config.yaml
num_key_value_heads: 12
attn_scale: 0.125
lr_head: 0.00494
max_grad_norm: 1.0
warmup_steps: 200
batch_tokens: [32768, 65536, 98304]
max_steps: 8490
dataset: "wikipedia_en"
Each number is 500 + 50 x the weight over its row's rms, rounded and kept within 0 to 999. Layers, rows and columns count from 0. Numbers have three digits each. The size before them is the row's rms in percent of the matrix's.

# layer 5 MLP down, 768x1344, rms 0.0455, rows 0-57, columns 112-223
102:492500413449554530535550520495518515469477461544499540444562586530522497573570517545512449486552464518458505528496509506506454556426558556539487563509516506500520410393603487458499362476571505438513577539476530582495512541454578510579451480467452532435458371527503494575534516450516466544520521538472493475503627491562588527539526426516
098:500424493471441438489545499491506412536535493523449455496544415501590584545471448463458483423489485522484553475464447489485582481497479562433449468434522469593503527441453476552460449468539459522457565458594495498488549495533529490462470510534397625544471499518446523522483472463492488543508451491581412416485510440551501437485511514455
098:506414530486467458537462496488460533459469491476550500477515409482513602422596515461404506533420467439568537550532500483514490473512500426502428484402546508542530535502567514488493557463449605531604571515591452456548498509481508524525581571519458539421537498528443603535546553528537525573503572467437555563441472597401483564455456420513
102:529434518501447440431595568529528436438432541465465544406474524482573522490558465458450419481534497549476590496492379487551554565486489509540547527488551446466438458481440468504504533513540518478548526487501424463476539508579451524528480459530525383620523469521400465427503506529537496541420550436549470544467546467318487493462472540507
099:527524455499462587496546584477502529555420509490527570517506375510546465441456487495492612427508507574479533522383502460502530443533511529518604436530445491467426538536505541436444369474505534464449568518538559546487480401615542463477434472495464481520531551568448454555466474478469418515527540513522499541532548578532559506516503488429
101:511409454559505439486444513569451519458479488470520497554540450479473505520485566483387555469539550480497515471545543486506465558506534498547513435515682450533510514486498553454507532483493563423488452418518499513439495443609570411614532458618548440523457459566500536482529418467451522579520550513524523503530488442455461478455570525513
101:495488485517572428416458417491549480442472513436561572523489462523396565438587486494463566533548518480546512430454433439459547527467465483442550466475509541590556418557367446497537525529403507501551453547502456514506411459573483476549493477417492515472531421517458517432428480487491573518588525521495457601496562589459550548545461560507
100:530456463534457495524403497471532458537496560508566544567557580531461535459491493494439480552486490457514474496405467509379526589529604510484476528499428554522443604529525587367454468474437478584543556564488562444615522471415465404387508524402469493472516514499419487432549508450613395448454489475431547531540567515485527497507488484573
100:500510441511519470387496492485455536510408399569546450516523450485527525443558526473554478553539564399599546548436547513446567508482445412589533409556532527499538471535486448478515542511501520496575493512462535509630540530499463453510485477474465398581463568405436482510576573463388510520516548456437613444453468346516501543420479476511
101:465473526468536541604480475533511464561505443489495433539487537485494573513442414507495482464445472473514478442453454422589487471495515442499518553559560570580533486493600473438523494496387461505434429497445473512465462474462520466526619483488492519547396561590493478456511464525461519460504370497455539578459497598554561417496548453489
099:626440602527453576515523486494470495489503413479579431546507500493468492542519446412457475502458526479586474510537516449536457547383493524545566560449460490454588473442396567366578542517464490538498547493603504479393464467517538531529553476446452557492622516552438380540510500473443498551466583486474450508465475590489447499478497465472
096:488509472394505549555521505448493502544474500436450407565459548372524490492507527445510553493468454440471517534562416402459339447489535461547479520563549462443524517476463551474469552455513505371469468595521489532545526423529517520629377545595588333503469531506406531450532469500561548429511573448420513579532606415512440420333513534533
101:552496487531472473514498496595663579598463500491406546488474553581519507549451500513435494473565595528496514464425402401453528569568435522489539483560470441431536505470468533466479602596467458439451547498532499495443385420516554577432562480455452489554574382508506501475451506455535583442522595601517553320411485597619553494637422467458
099:352508518489486555570544500473525539447530469406472527450517365559535384550452535436547525531441498533396512594469535442401423413526554538525436438562557437561512601502552552480424483529488431548530517500554520497524507497489530400455454492512513623532535477516485594464511575485542487501465507549463491493421544565554581603497436460526
099:464533516488603509531465500533417484490387591550536568505479488454508471521503558533362441516441534536518555461500495562496503477574438550507460438604427491486493486511538541517465549466506480460539483462539535508480490446429445501580566506455427493457517537466557441436498473594535527492484551491452504544533583508467474455555578544496
100:603502442497490534437396518532491561543588578591514642499463510495509521548521428492445460518506428466511577458484449519453517526583468612423558511459575524508480464529567538510465523506441556485500527385482475571494498425498522528498513551540523490554482413520403443477477522511397471523538508484432423510474408562466492548458489473476
100:455494550553505510560529535456562496443517483469519556478479577447409431509510448552525511557463493500490469470532453511537461544430480429401533422502514379473488523438485493440511482549530480441530459552533563494495505586585464489505484508407406485563463494504520457523495453489457447485521490448535503546515472530499383532429590539459
100:445552516447479349427444402482451553474454529465587483471573642498536479526496514529529489481485482486547443593424550509461464467538553539567487496557395526578485447407522506443492557510442468436544411535520446471595561469686530441446419412498541566491527562518466528425451481487548492542510523389562545489512472494469533500507565485558
107:433387556566500523498500501475563502452390494489533516456472491450475520551486540558518549497563468499463460498528485597506555490489367524522541517493575557436496517517440461500384457495576491459493510535424527616564463554469365595519546515468457530566467576478530460506446553547593502592524514473495562503499513504480502514455430543537
102:506565459444558507474560586563489495509504488590468517488493494606433451554443442544470474437414430475487528469530419458482482461539527551516450526391517503587523527496462579476557492495487476425560514509408512458482550485412419679379523487472516481391492515529494525461563579526472507523507598509497442542623520461528422484457467602493
099:527528568540478539440585531457538550541449478425461512481517469479523478379474497481579558518515500521481495522545525606454457518527516455575573464510412466577532345525495547566541445480454532534489498430486387523513539459588433509552491592474509532498528436469447499503609479534506441398532470525537530540499473567463465481492485493493
102:484442456426506618578498457497423512493417569543380431436531496574566475466501451519461549515454401500501454528395491569406521428489481506579518503482440473476492530526585464466577520449475476472439615581413459490481528499498491351539469569458476587466507456455515452545458500477450546526545497488487623609523552519520501575479488547570
105:537546386544473548520572497503493529517563409528391540540451450513474575465478515519429548456478530534474543459429458490466414457593546398574488575488483543634466487450505507411451442488459425488514541430474501442407533510465460519552513590544440504507462443499457568452492591480587531406534482481456516572391506521578451461601491542575
099:547612528480527475498513487522515595475504432501501518513549456476458535484507518542493507561490494512553499444465464493487511522541516455497521505489593439486487428538472460533502467512514515589430520546547571587575457514486502393512492494392579407443580511632531457555510503557404454528494476610523555535408452434523480468583459445523
099:500484575502505478508455619456585537527514626596540567489554394515415513501510452509589584492581491489521482508584477566419490495510500430512546514540544522467501534561474426524502479568479495374547539533514468492447429521382477523483533474526467538435463421484498463465514406449569484493474559516445515491533487573474399416498484523449
102:534509476418461555466530507533586482448515459620482491501485421561480580476457443554500459451415538513468595514426434517516469646476483521505508459481518482527518430535578604520520447552424395518551493514379531528433518546543406553547490560475455465459479516478425548479420492469589571459459447462500505513449446492449557488562508501458
101:494478470484492444558464507477527574556448451488484391469602466465552558557437575580562423541453508487562479549512561462515510493545500440516508541442440594482470464591501506489515511543444495529479483465544531537506412554537451421481454530539479551531531456559501529474513521538466535569509497522511545649530429480532536467546541452520
106:515545595517428547530486448452516526499458504558498593561501417473586470481579425471506509489480617462505482463473483556496560544466554467508476499521532485458527454528494563516503496497467457381493568475531451480541456437456529548535478492550503585510504556460473564499619500444456521483550518491515521486486651528516460491444472554465
098:589484460423495541479495591410463484582462526419581481570521587488649509399506423645601534434450582523538406525403482419505557564597520605578559501435529444547539546482552552466512529493406468590555542512561535543497522389511561500412546529486511536516570550539424423519431447450495545593496432445492489558510522413519579565465528553560
100:498470458477456444480504490449472461510400411441508619541461450525581522509486556322520542519512573444533491590529482418534512570597489579473473580498543468554518409415493540559436461518498513521560552531510465584476500492544585487421458524506434421476435398524520476436441548487570515510543615419475448551465496555477563574515366632411
097:494510541418448435505579488593499516466432485636506411466459516442526481505500474515496434508507480501462488556483393445535485471554494540484528590515429634446442534491445563442524429506500496541510545416483446451445539458527520490537526443529511449510467462528499435513468415494545488428410540409543561516514499529525572546479414501474
103:469474529520473497521552392453459470644445525469438572469504474484610433511565445468528514437501547524476524503505540475516498552557511483575486552406423515501518414492456525417482490505434600406541486509536528493528481511503503548494471536565538430483534591453478436501511583441570507557526503483460563491524562468505433478525454626400
096:509452491567531527490490449556583483485468445508574461461545533446387559518504572619432528555472503507493487487590371581531487499441534477432517408543457534520442564570545497433507419526639489526547498523493470616474553484516452528447489496484494543544423464560544501487476564604571471494446433419476442424515470490534498504430513480527
097:501445451420563455415536502528474446508441551449504468663527479475519584493507519490510542580502553452462517539630575476516454549448505475525488489551464514595480503489543546581514505545426449512473477527542525451547573500486455454458414507565469496498474469459484534547452432538669467552517493447477456481596515562567455485471547499501
103:502473469535527504467390561569540527561496501394546549351538508397487523475521423507527496454548527578507526584588490587439565458446487486527464511497450543434448504528488478396424579479533480433516602555489414465518503455468516472517506517450476476463555587439534610493463535468486449549503561508482486556459488509510518542515544585495
097:471510569502425520475599464414485554553484490408460549417485467452418498536392479445487400470440427542468509534450561460499443514536473454534550526493476554476501565460497471525556540491450473487464453441527520519478423503489672475589538462405471555472505441418539590525534442501441466514501502526551491417504504520548517589588549510548
097:667455460556547406554488445512501526404402587541505569545536526469544519485531522549517405443417416501502500591510540468535494499519463583483675457520485482510541663427519537447546499430496410550479515508538493498462546469504499409465543509489505415517455497539518423500460543484481536510432512524518491488547434510524538526328407454464
098:455511485446514598433490551480491455528465570457488504482494399460491513520528543452568484504491505463515559589540399455553584507603471522500496485467505541583479471432604548459440541470551511476523498550533470558553577460465548448441481475534414503530472552501583457408474476453426501434459383556528495535515497481483541535514506522552
103:459485381517478498493531479536440488511510434504490487543390567530564520403393570484505518520505440522523572462445495403532537493503511532401495401537497447489461495498494459506521464513533470543471560487557530489523494584501441462529447499445501493548453572500495465394427436497505560527502535576475424464499425485472456457522565465571
104:501548510486548523482542572521569563537463535465515487522549491458524545446601512536476546555551587487467630474485473451575480564541546603479544473451508441500482501536584403516524479517565485490474457540523556580519505537539476456589545511483550463431529430538469534524458474567557287487479519564500438452537408428517567529504562538554
102:497517536543554538497557394585533440542484637458578490570455439476584462571449468485409489498467571560529493520592499549496550516495512510530541583486559431560457444490519547522578620499472527480479626421443503494430491435542431508464484512507445488491491464573472480523466558480542495614379450494467517499525552362524545445547587504409
101:570429495448498410505493416367426538574495529554545498553428464484511455447561491568534468472541492588425448572473552493485556465540562488487500492489614482469526586496456491532527428535457544423515608542511511528578543493501424546530531526558504460467440504482452566516376462484571521541547505491552464592450527454385415487486524509456
099:488475521442406495531436531565467506545502521457572478490458486395516581467541572423488500411486435422447495441549441520523493499559490467427470558437467435450468441543503554491470614544487525529601511455508545578459519483460412491457437478477472460410521492650474542526639468516515438468510523509571380511495558569477536474483485450505
101:484526508472450519531435547513539628507436478457515462431453471624457504555456534447491508513434466475405577548483502474500433487493557558490419500492451508518452414470524493593543487464483508570444441413562504481476542536517579523388459454471483462564416495417547486498536390457464587559484469491547473538476491482498485467422412443479
100:517536499512554410506492531504543599486493490493448477575407582460486484564482492350551485470480537504557538513451495478411440483542487493440564513560458524539465575456475418520475598562525447483459576475427415457488475508541496526490499443567479484548531515490450488514537480477551596522462524495427503410482417426479497521569423539485
097:487577507499559488449507466542657537420541515449434575472425482542488542532542410499526489410464483494615480503428541543497537611471505519429462454552535551608503505480575555487494470499445510543509487539490508451492404450471466484522510516362534375526535449470513470569559491481536465499553522544520443483489466467479405494492430655505
103:578468500460529507493503403499493541535504526571516415545421542495613458578518491525483451597382586502481479515527473436482380445514442584459500486427640540496525516546509584588630596414490526483531503547641413513382508595449552461516592534353520552443530481511456511486501506496516507514488649543562449396441507375494541546490544489479
102:453564448481503573577479508417565432487550402567470452555501496513484389594496513518486578531582410558454482489525574453580495545453586437515525499486583578445484549532457588453523445555520546505507469565556504487474490565461504478526524451530558531514496459562538479482441528550518447512433497518435435577424543391578546517546533454473
095:448592524458474386474543526437496487513459452569489400520529543503410529473508452496582428511535497494495514502528453536520425586522595511449553486556486528452493542487484522477448560538567415501522526398547495643556433512546458546537452524520438471507524553479482441537465569509424468572485442454529506658518459538425507470441497569459
096:497462538504502393462563536538587425493490547512447459527516439471510600517456543513483540469489523465464501449490546523453471550476412572451601485500521505538474437506511454473457495446492469534503503435552531465585452523524455390450502497505540416440483540526481525364497548428531524449550488491444556480503625512574441491518486499473
099:479511517484536470471531534569636548527511523531549437420473525539453500484460408524531530513462522526512482394474475468541520516463445418471509480489590552457564516539591436546509494626539511580486421543518472497563415523582411444429508471345466512567434424519527395537435513495518431480443503427500507421444518470551540502525425541515
103:426470482489486565528508456600458599546487520562444469422576438521558478511486472540491491446460476547483567470449493485519486504446530506532383538538417504608401386507507538530500470521545578413372513457539516434485399512508534533488538539492476563367497480509460480466420484507531569461511513573473537584460537568554534477461575471505
104:589486508457468534534459514521518557520499443524465481458483554501486466506543493509514514399480545416551526524419566475476589511431521438474513387524548510530472428526531550530435506537561405529481550519496562527453482551495559464449457510616512483505414537537595614471502480509552491517488542489476482520481476401436561508561581511440
100:453573525587538482472452550496461475505487497518532427491476500433517489549530508499533555560522580532547589507529499476438483492500441526554487571475468505564519479472567456438498493520500397448538506517512416602552525562553510534541436492584499410454493518526427487524514410517557473543501576498506468573491521530489502490613449552475
099:474533558520442511480529471447548502529557555453527553457506574519445377534409434540546531509415524473488522572461565531435416498545530578508495511526497494452512439453475496469462481419547502469508578476503441571427481525559469536494486477476444563479526389492471534491567540470515489564467498424492530552533521524567593446470346478553
102:497495483479469578540465527575527470554546489505527494515529468446499547510601513468653498559560420569602529495515483528473423510500502433486533568497527513552465527438567547509461496516464461529599532533575559520534455414492468536456450534521477508420497517561418477518524447526490519551539559461518439536483463545475491487419522440531
102:521539538541575517565483525503436473394587523401477487491570485600551581521523531466448571462516468451472496477566452558546517507392469502588528583463550543591509433432483525450492508513439560479527480503510479589454572538461583493515449559600507536467549532455494524535471508467468557519604562449463543499549430452525419404513616510401
099:535499507546483492586412520536501491502445499514441517448616510475476570549566547510401431447518542626442429479563567481471538558531523402476441492488458493536523508454545465526525518530530508526450547540488544491538543429489430465549536533486494398543510501522504525532483565574505520444554474558515535487491498507453562521398519592501